config.toml
num_hidden_layers = 11
num_key_value_heads = 1
head_dim = 64
norm_eps = 1e-05
qk_norm = true
bias = "qkv"
optimizer = "adam_hyperball"
learning_rate = 0.0132
lr_mult_o = 1.27
lr_head = 0.0122
warmup_steps = 331
final_lr_fraction = 0.0
doc_mask = true
Each number is 50 + 10 x the weight over the matrix's rms, rounded and kept within 0 to 99. Layers, rows and columns count from 0.

# layer 3 MLP gate, 512x384, rms 0.0462, rows 0-50, columns 256-319
46 41 43 54 48 53 50 50 41 55 59 42 54 53 56 57 52 57 37 53 60 60 48 51 47 32 57 60 49 51 42 45 31 52 55 48 46 38 64 51 80 63 61 53 39 45 45 51 45 50 53 57 61 44 52 63 32 45 50 48 50 62 57 60
53 55 49 41 57 62 41 67 46 42 59 49 42 57 63 56 67 39 41 60 57 70 55 61 52 24 49 56 34 52 48 56 46 61 51 33 60 40 52 55 57 37 48 61 46 46 48 46 46 78 35 31 48 59 47 57 60 42 54 39 49 45 46 51
67 51 47 49 57 69 51 53 59 47 34 55 56 68 56 57 43 53 48 46 43 37 54 54 61 32 32 55 47 42 47 41 63 43 58 60 50 38 52 39 44 55 54 49 43 49 50 68 50 57 46 67 57 61 48 55 55 68 36 47 35 40 49 37
44 46 42 29 34 66 68 51 58 38 55 41 42 43 34 55 67 43 54 52 41 72 41 50 61 44 33 53 37 44 49 49 61 51 62 39 63 68 43 43 53 58 42 44 20 52 43 49 34 39 59 60 51 46 51 67 55 54 53 34 41 47 63 45
39 55 43 52 47 58 40 49 59 65 38 65 46 50 60 47 39 52 56 46 70 54 48 62 48 52 36 56 57 40 44 65 47 59 42 50 55 57 67 70 54 53 37 50 66 38 54 59 61 41 51 37 51 44 52 31 48 44 55 36 31 65 36 53
51 43 26 61 68 62 51 35 65 58 47 45 46 62 54 40 53 49 38 30 51 47 49 49 58 49 56 73 42 42 61 48 52 58 50 46 53 38 52 39 64 40 57 34 58 51 41 54 40 68 63 59 35 71 46 56 58 51 53 59 47 51 66 22
47 55 37 42 28 57 48 41 71 50 48 57 63 42 48 71 54 39 51 59 43 61 39 49 67 47 56 61 39 73 51 52 39 44 49 51 44 57 43 34 58 58 58 54 51 35 57 59 45 62 56 38 49 55 48 60 51 75 52 45 58 52 54 69
37 66 39 46 50 58 59 59 62 55 52 64 52 47 40 65 49 45 38 53 45 53 52 44 61 43 47 54 43 65 51 53 39 41 75 36 62 48 44 47 51 55 53 63 47 53 45 29 38 48 39 50 81 51 58 64 48 38 49 57 61 44 49 48
49 59 42 58 79 53 46 49 53 40 51 47 56 45 30 51 52 23 29 59 64 40 48 51 48 41 54 54 49 53 36 56 34 72 55 57 56 43 50 58 57 68 48 39 55 59 45 63 64 34 68 44 58 24 51 52 51 54 43 55 36 39 48 62
47 52 43 49 58 52 59 32 50 41 54 61 55 25 54 58 65 53 52 53 56 47 50 57 44 49 47 55 57 62 58 42 47 55 61 37 42 48 44 40 64 39 51 64 44 54 58 62 56 52 61 56 53 63 47 44 45 47 35 48 50 40 57 42
58 48 35 54 60 54 64 50 42 59 44 45 55 42 41 37 52 52 48 56 52 49 41 49 55 52 49 55 61 43 39 41 56 63 42 59 65 62 51 38 65 61 34 55 62 45 38 51 53 69 52 47 27 66 39 55 38 56 55 52 58 58 48 42
46 37 36 52 59 55 73 60 40 69 45 60 55 45 45 46 61 37 56 34 58 38 31 60 63 37 62 57 50 68 45 72 26 66 45 45 54 55 44 43 60 51 60 54 50 61 46 40 33 61 48 47 44 60 37 41 75 42 36 35 49 45 48 47
53 61 50 68 65 62 45 45 49 57 37 61 58 56 40 51 71 46 60 53 44 52 33 46 65 61 50 63 64 64 56 67 53 40 53 41 62 53 56 44 47 55 69 52 50 44 41 71 49 45 60 47 59 31 53 45 59 67 43 32 56 42 64 28
45 54 52 50 53 56 56 40 36 48 65 32 45 59 48 64 71 54 46 49 38 57 50 56 56 44 44 48 51 73 62 47 55 47 50 43 61 51 47 53 56 37 65 32 52 49 41 69 49 34 46 50 58 34 63 40 38 49 45 49 56 55 48 50
46 44 46 56 57 56 46 57 57 57 61 62 62 55 46 24 47 66 54 35 47 41 41 55 40 27 55 57 54 63 48 49 49 45 53 46 63 32 62 53 63 59 53 45 65 48 46 52 36 34 33 49 48 41 41 34 63 41 60 55 53 34 57 57
43 52 41 61 45 58 56 49 37 51 62 45 33 47 52 51 60 43 38 47 59 41 48 45 77 55 33 50 60 63 45 77 43 62 38 49 70 63 33 39 52 54 59 46 49 48 53 50 51 43 47 74 31 44 40 58 46 59 44 48 37 59 69 60
57 37 39 41 54 60 48 52 48 47 61 53 50 43 42 55 61 20 52 56 54 69 55 52 45 58 43 53 58 60 53 59 60 46 44 41 55 59 45 44 56 60 36 45 50 43 45 50 52 57 49 39 78 52 59 61 33 49 35 47 49 55 39 53
49 55 50 44 56 58 50 56 49 62 51 38 38 54 40 62 50 59 56 52 41 62 31 36 68 53 44 55 55 75 48 48 51 45 48 49 64 47 47 41 46 71 59 55 38 45 43 56 56 54 49 57 73 51 56 64 58 65 51 55 56 41 65 56
49 36 38 54 53 53 46 46 57 63 67 56 45 32 39 60 33 50 47 42 55 57 47 62 75 50 53 58 48 50 43 56 55 30 57 54 54 44 40 33 57 36 45 53 37 60 44 50 22 48 34 40 41 47 39 57 68 51 48 63 50 61 51 54
44 55 35 46 54 69 64 57 54 48 63 56 56 48 52 57 68 57 62 58 48 46 44 48 54 46 36 59 59 69 44 47 59 54 53 44 49 40 65 44 61 61 44 64 61 40 50 43 56 44 57 55 56 36 36 47 51 70 52 49 41 35 52 62
41 61 44 51 38 55 41 45 61 63 68 46 45 45 40 51 43 48 56 51 69 61 53 69 56 36 47 70 58 54 42 48 46 56 64 47 40 59 67 54 55 32 65 48 48 58 48 56 48 53 55 65 51 41 48 67 53 52 55 47 59 55 58 72
45 51 42 59 41 57 50 49 45 37 79 57 57 55 47 50 45 54 51 47 51 51 59 57 58 47 57 52 59 65 31 57 58 43 50 36 41 43 51 41 52 50 46 38 36 48 42 48 57 52 47 47 57 39 56 57 43 56 50 46 47 56 61 56
47 29 44 44 68 54 60 45 61 55 65 40 43 45 50 53 34 46 62 44 50 33 52 46 56 37 32 61 47 58 37 54 38 66 59 62 54 62 52 25 55 45 43 43 58 34 52 55 41 50 43 52 52 43 57 39 62 71 30 57 44 41 62 41
58 49 34 56 45 62 51 43 59 53 49 37 61 38 47 43 66 53 53 51 32 62 57 55 47 51 45 63 64 50 30 35 59 55 58 42 69 59 45 41 53 49 52 62 43 50 23 54 44 47 58 62 43 39 37 57 38 45 65 43 63 58 31 48
40 64 46 45 59 51 57 58 47 61 48 54 39 52 62 57 41 62 32 46 52 54 42 36 55 47 40 48 58 60 60 42 50 37 40 30 48 53 45 41 58 31 71 54 33 49 41 44 53 36 47 64 55 47 50 43 58 50 46 45 66 46 48 48
44 28 34 62 53 64 54 55 60 43 48 61 50 55 51 35 41 44 51 58 26 30 58 58 48 37 55 65 76 47 54 48 47 40 48 49 61 48 44 50 56 68 41 54 48 44 41 71 45 70 50 35 49 44 59 38 60 53 46 41 68 41 37 40
48 61 46 58 43 55 64 61 57 50 42 39 57 59 55 59 50 48 44 56 58 58 60 64 70 45 58 53 65 34 51 42 55 60 64 53 60 49 61 76 48 46 63 56 35 66 54 41 37 41 66 56 44 48 55 63 40 60 54 41 35 32 41 44
55 66 33 34 53 60 55 55 60 48 62 41 68 66 48 45 55 39 67 45 59 42 48 48 52 42 68 69 61 62 37 65 39 57 69 57 72 54 50 44 45 57 46 31 55 24 53 39 48 59 41 50 59 56 73 53 53 54 52 41 58 49 44 46
46 50 33 47 58 58 62 36 55 52 37 45 47 51 33 50 41 37 35 32 54 54 57 36 55 62 32 59 32 58 43 48 41 60 27 53 52 41 62 51 61 65 31 41 56 29 34 41 42 46 49 60 56 46 51 28 41 51 50 50 51 22 58 34
43 61 42 36 60 59 58 45 54 57 56 58 58 53 56 62 57 47 54 56 55 40 44 37 52 53 47 53 59 61 40 42 49 50 51 49 53 54 55 43 67 58 54 31 52 48 49 70 47 39 40 53 50 52 22 46 69 72 62 41 67 48 52 54
49 56 45 46 68 56 65 49 53 39 70 40 53 50 55 36 70 47 45 45 47 56 48 56 41 58 73 56 49 59 48 65 51 54 38 44 58 66 56 34 53 60 43 49 55 40 54 42 55 57 58 36 42 39 59 50 58 61 75 42 58 50 49 34
50 55 51 59 53 62 57 58 51 65 76 56 55 54 61 38 49 59 44 51 53 50 43 70 63 59 55 63 43 41 47 60 55 61 50 32 71 47 43 40 55 44 61 36 44 41 36 44 49 58 41 45 28 37 29 45 61 51 62 33 48 61 46 36
28 51 51 47 48 56 43 41 52 49 59 39 43 62 53 57 52 56 43 48 33 71 50 61 61 54 60 54 47 59 53 63 36 46 47 53 55 39 52 52 53 47 65 48 43 42 41 42 43 60 46 49 54 52 61 64 39 51 50 34 56 61 43 49
61 48 46 50 55 67 58 48 47 29 44 52 61 29 35 42 61 51 50 40 47 60 68 48 57 53 50 55 52 47 29 74 43 52 55 31 66 52 51 49 56 43 47 54 46 59 27 48 40 51 47 58 39 43 41 71 42 54 66 59 54 32 70 60
44 42 39 35 64 56 54 53 47 40 57 41 64 44 50 49 42 59 55 55 53 36 52 42 56 39 61 55 43 44 38 39 59 53 47 52 53 58 30 40 61 44 65 59 44 42 51 64 64 59 37 45 48 45 52 64 41 42 31 42 45 56 50 48
39 50 35 52 48 55 40 67 62 40 51 47 44 69 62 46 37 53 29 43 55 48 57 43 61 42 36 56 54 56 47 71 65 59 51 38 58 61 48 44 67 39 48 50 43 52 46 44 47 49 42 46 50 42 41 76 60 37 59 44 70 48 48 54
36 65 41 55 49 53 56 57 43 58 57 51 32 45 45 53 74 39 56 45 56 52 65 57 58 67 46 60 38 60 41 69 82 36 48 44 66 43 61 60 51 53 50 46 62 40 46 46 38 52 37 51 45 40 38 56 42 61 44 47 36 62 65 48
43 51 51 50 42 64 35 53 42 55 55 44 55 47 53 65 62 39 71 52 53 49 33 74 59 63 67 62 59 65 49 60 38 39 42 41 75 51 76 39 47 49 43 32 36 47 49 49 59 54 49 38 53 38 30 68 38 48 50 51 73 47 42 52
34 51 39 60 60 60 23 43 50 66 53 52 52 47 67 35 68 26 47 36 56 46 39 71 45 33 40 60 50 48 53 58 46 47 57 64 41 55 67 55 63 25 50 43 65 40 32 61 58 66 45 53 63 56 46 64 82 39 50 40 50 53 59 45
37 51 36 53 53 58 55 59 63 40 56 48 41 74 61 50 46 52 53 35 52 51 45 48 66 65 51 62 47 53 50 67 57 42 41 58 58 68 50 37 58 57 55 65 28 57 55 53 58 41 53 45 51 54 57 63 51 41 47 42 60 54 53 25
51 53 35 61 46 58 56 47 34 51 57 42 53 45 65 60 60 60 41 49 59 67 47 83 56 29 39 58 43 43 53 64 33 62 62 54 51 47 46 51 65 55 50 62 39 32 52 59 55 46 59 52 36 59 33 59 55 39 47 43 53 53 36 56
53 24 38 64 52 54 54 38 60 56 55 43 61 52 50 53 47 49 42 50 60 50 35 38 57 48 47 57 59 39 48 55 76 50 53 41 57 44 43 34 57 51 38 68 54 51 32 64 57 50 35 30 43 54 47 63 52 49 54 62 48 34 44 38
49 67 40 41 52 59 46 42 47 40 64 40 52 46 55 44 58 54 40 47 59 51 51 54 57 44 49 65 53 60 68 39 55 53 48 62 39 49 43 49 50 45 49 41 52 63 60 37 50 63 39 67 57 47 48 49 51 46 40 50 41 46 31 57
54 47 48 65 56 58 20 40 30 74 75 38 60 45 29 61 47 61 45 32 54 45 38 66 51 42 53 66 44 47 41 50 51 63 51 33 57 64 58 41 55 48 49 39 52 49 47 59 51 77 31 42 57 65 47 63 50 61 46 42 63 47 40 39
38 54 30 41 56 60 36 51 37 61 60 55 59 58 51 50 44 32 53 66 56 59 26 58 71 37 63 67 41 52 58 48 45 47 65 52 60 61 39 49 63 65 45 56 43 54 34 26 46 58 36 42 63 54 78 60 71 52 45 48 47 56 64 46
47 54 35 42 59 67 49 59 43 49 67 47 49 53 58 38 44 47 67 47 55 29 51 67 40 42 31 54 42 43 55 47 50 65 42 71 51 32 59 57 57 55 61 49 64 41 47 72 38 61 62 57 39 64 45 62 48 35 32 48 60 48 38 73
39 45 48 40 32 61 67 51 49 53 57 50 20 38 52 63 58 46 56 75 67 57 36 40 61 44 46 55 52 59 47 49 51 65 48 50 69 55 70 55 60 48 52 45 58 50 43 54 44 38 56 52 59 47 59 49 55 56 52 44 46 62 48 44
54 62 44 42 45 58 64 59 51 46 59 41 47 66 69 53 53 50 59 61 56 55 51 62 83 48 48 53 59 39 51 54 62 41 56 43 41 49 59 61 55 38 32 43 37 53 35 66 39 31 43 43 72 36 61 45 52 33 59 40 57 40 53 59
57 57 28 43 51 54 46 54 49 65 45 47 45 52 48 60 69 42 59 49 53 59 62 49 63 32 38 53 51 51 65 47 42 58 47 47 42 60 49 46 68 56 65 59 43 64 58 59 41 50 51 53 55 51 38 48 56 54 64 56 59 49 54 74
47 36 26 47 61 57 59 56 47 49 54 43 58 43 62 48 45 51 67 52 64 46 60 60 57 58 67 73 56 50 49 45 40 29 38 56 53 52 60 53 58 56 39 56 48 45 51 53 45 62 52 41 65 65 67 42 61 47 22 67 41 36 61 54
46 47 49 47 50 62 53 60 45 66 41 43 54 46 59 44 44 62 41 40 45 70 50 73 47 42 69 59 62 75 35 49 63 69 55 46 45 45 48 35 49 40 48 53 55 34 52 42 45 59 40 36 59 50 46 55 55 69 54 51 57 54 43 66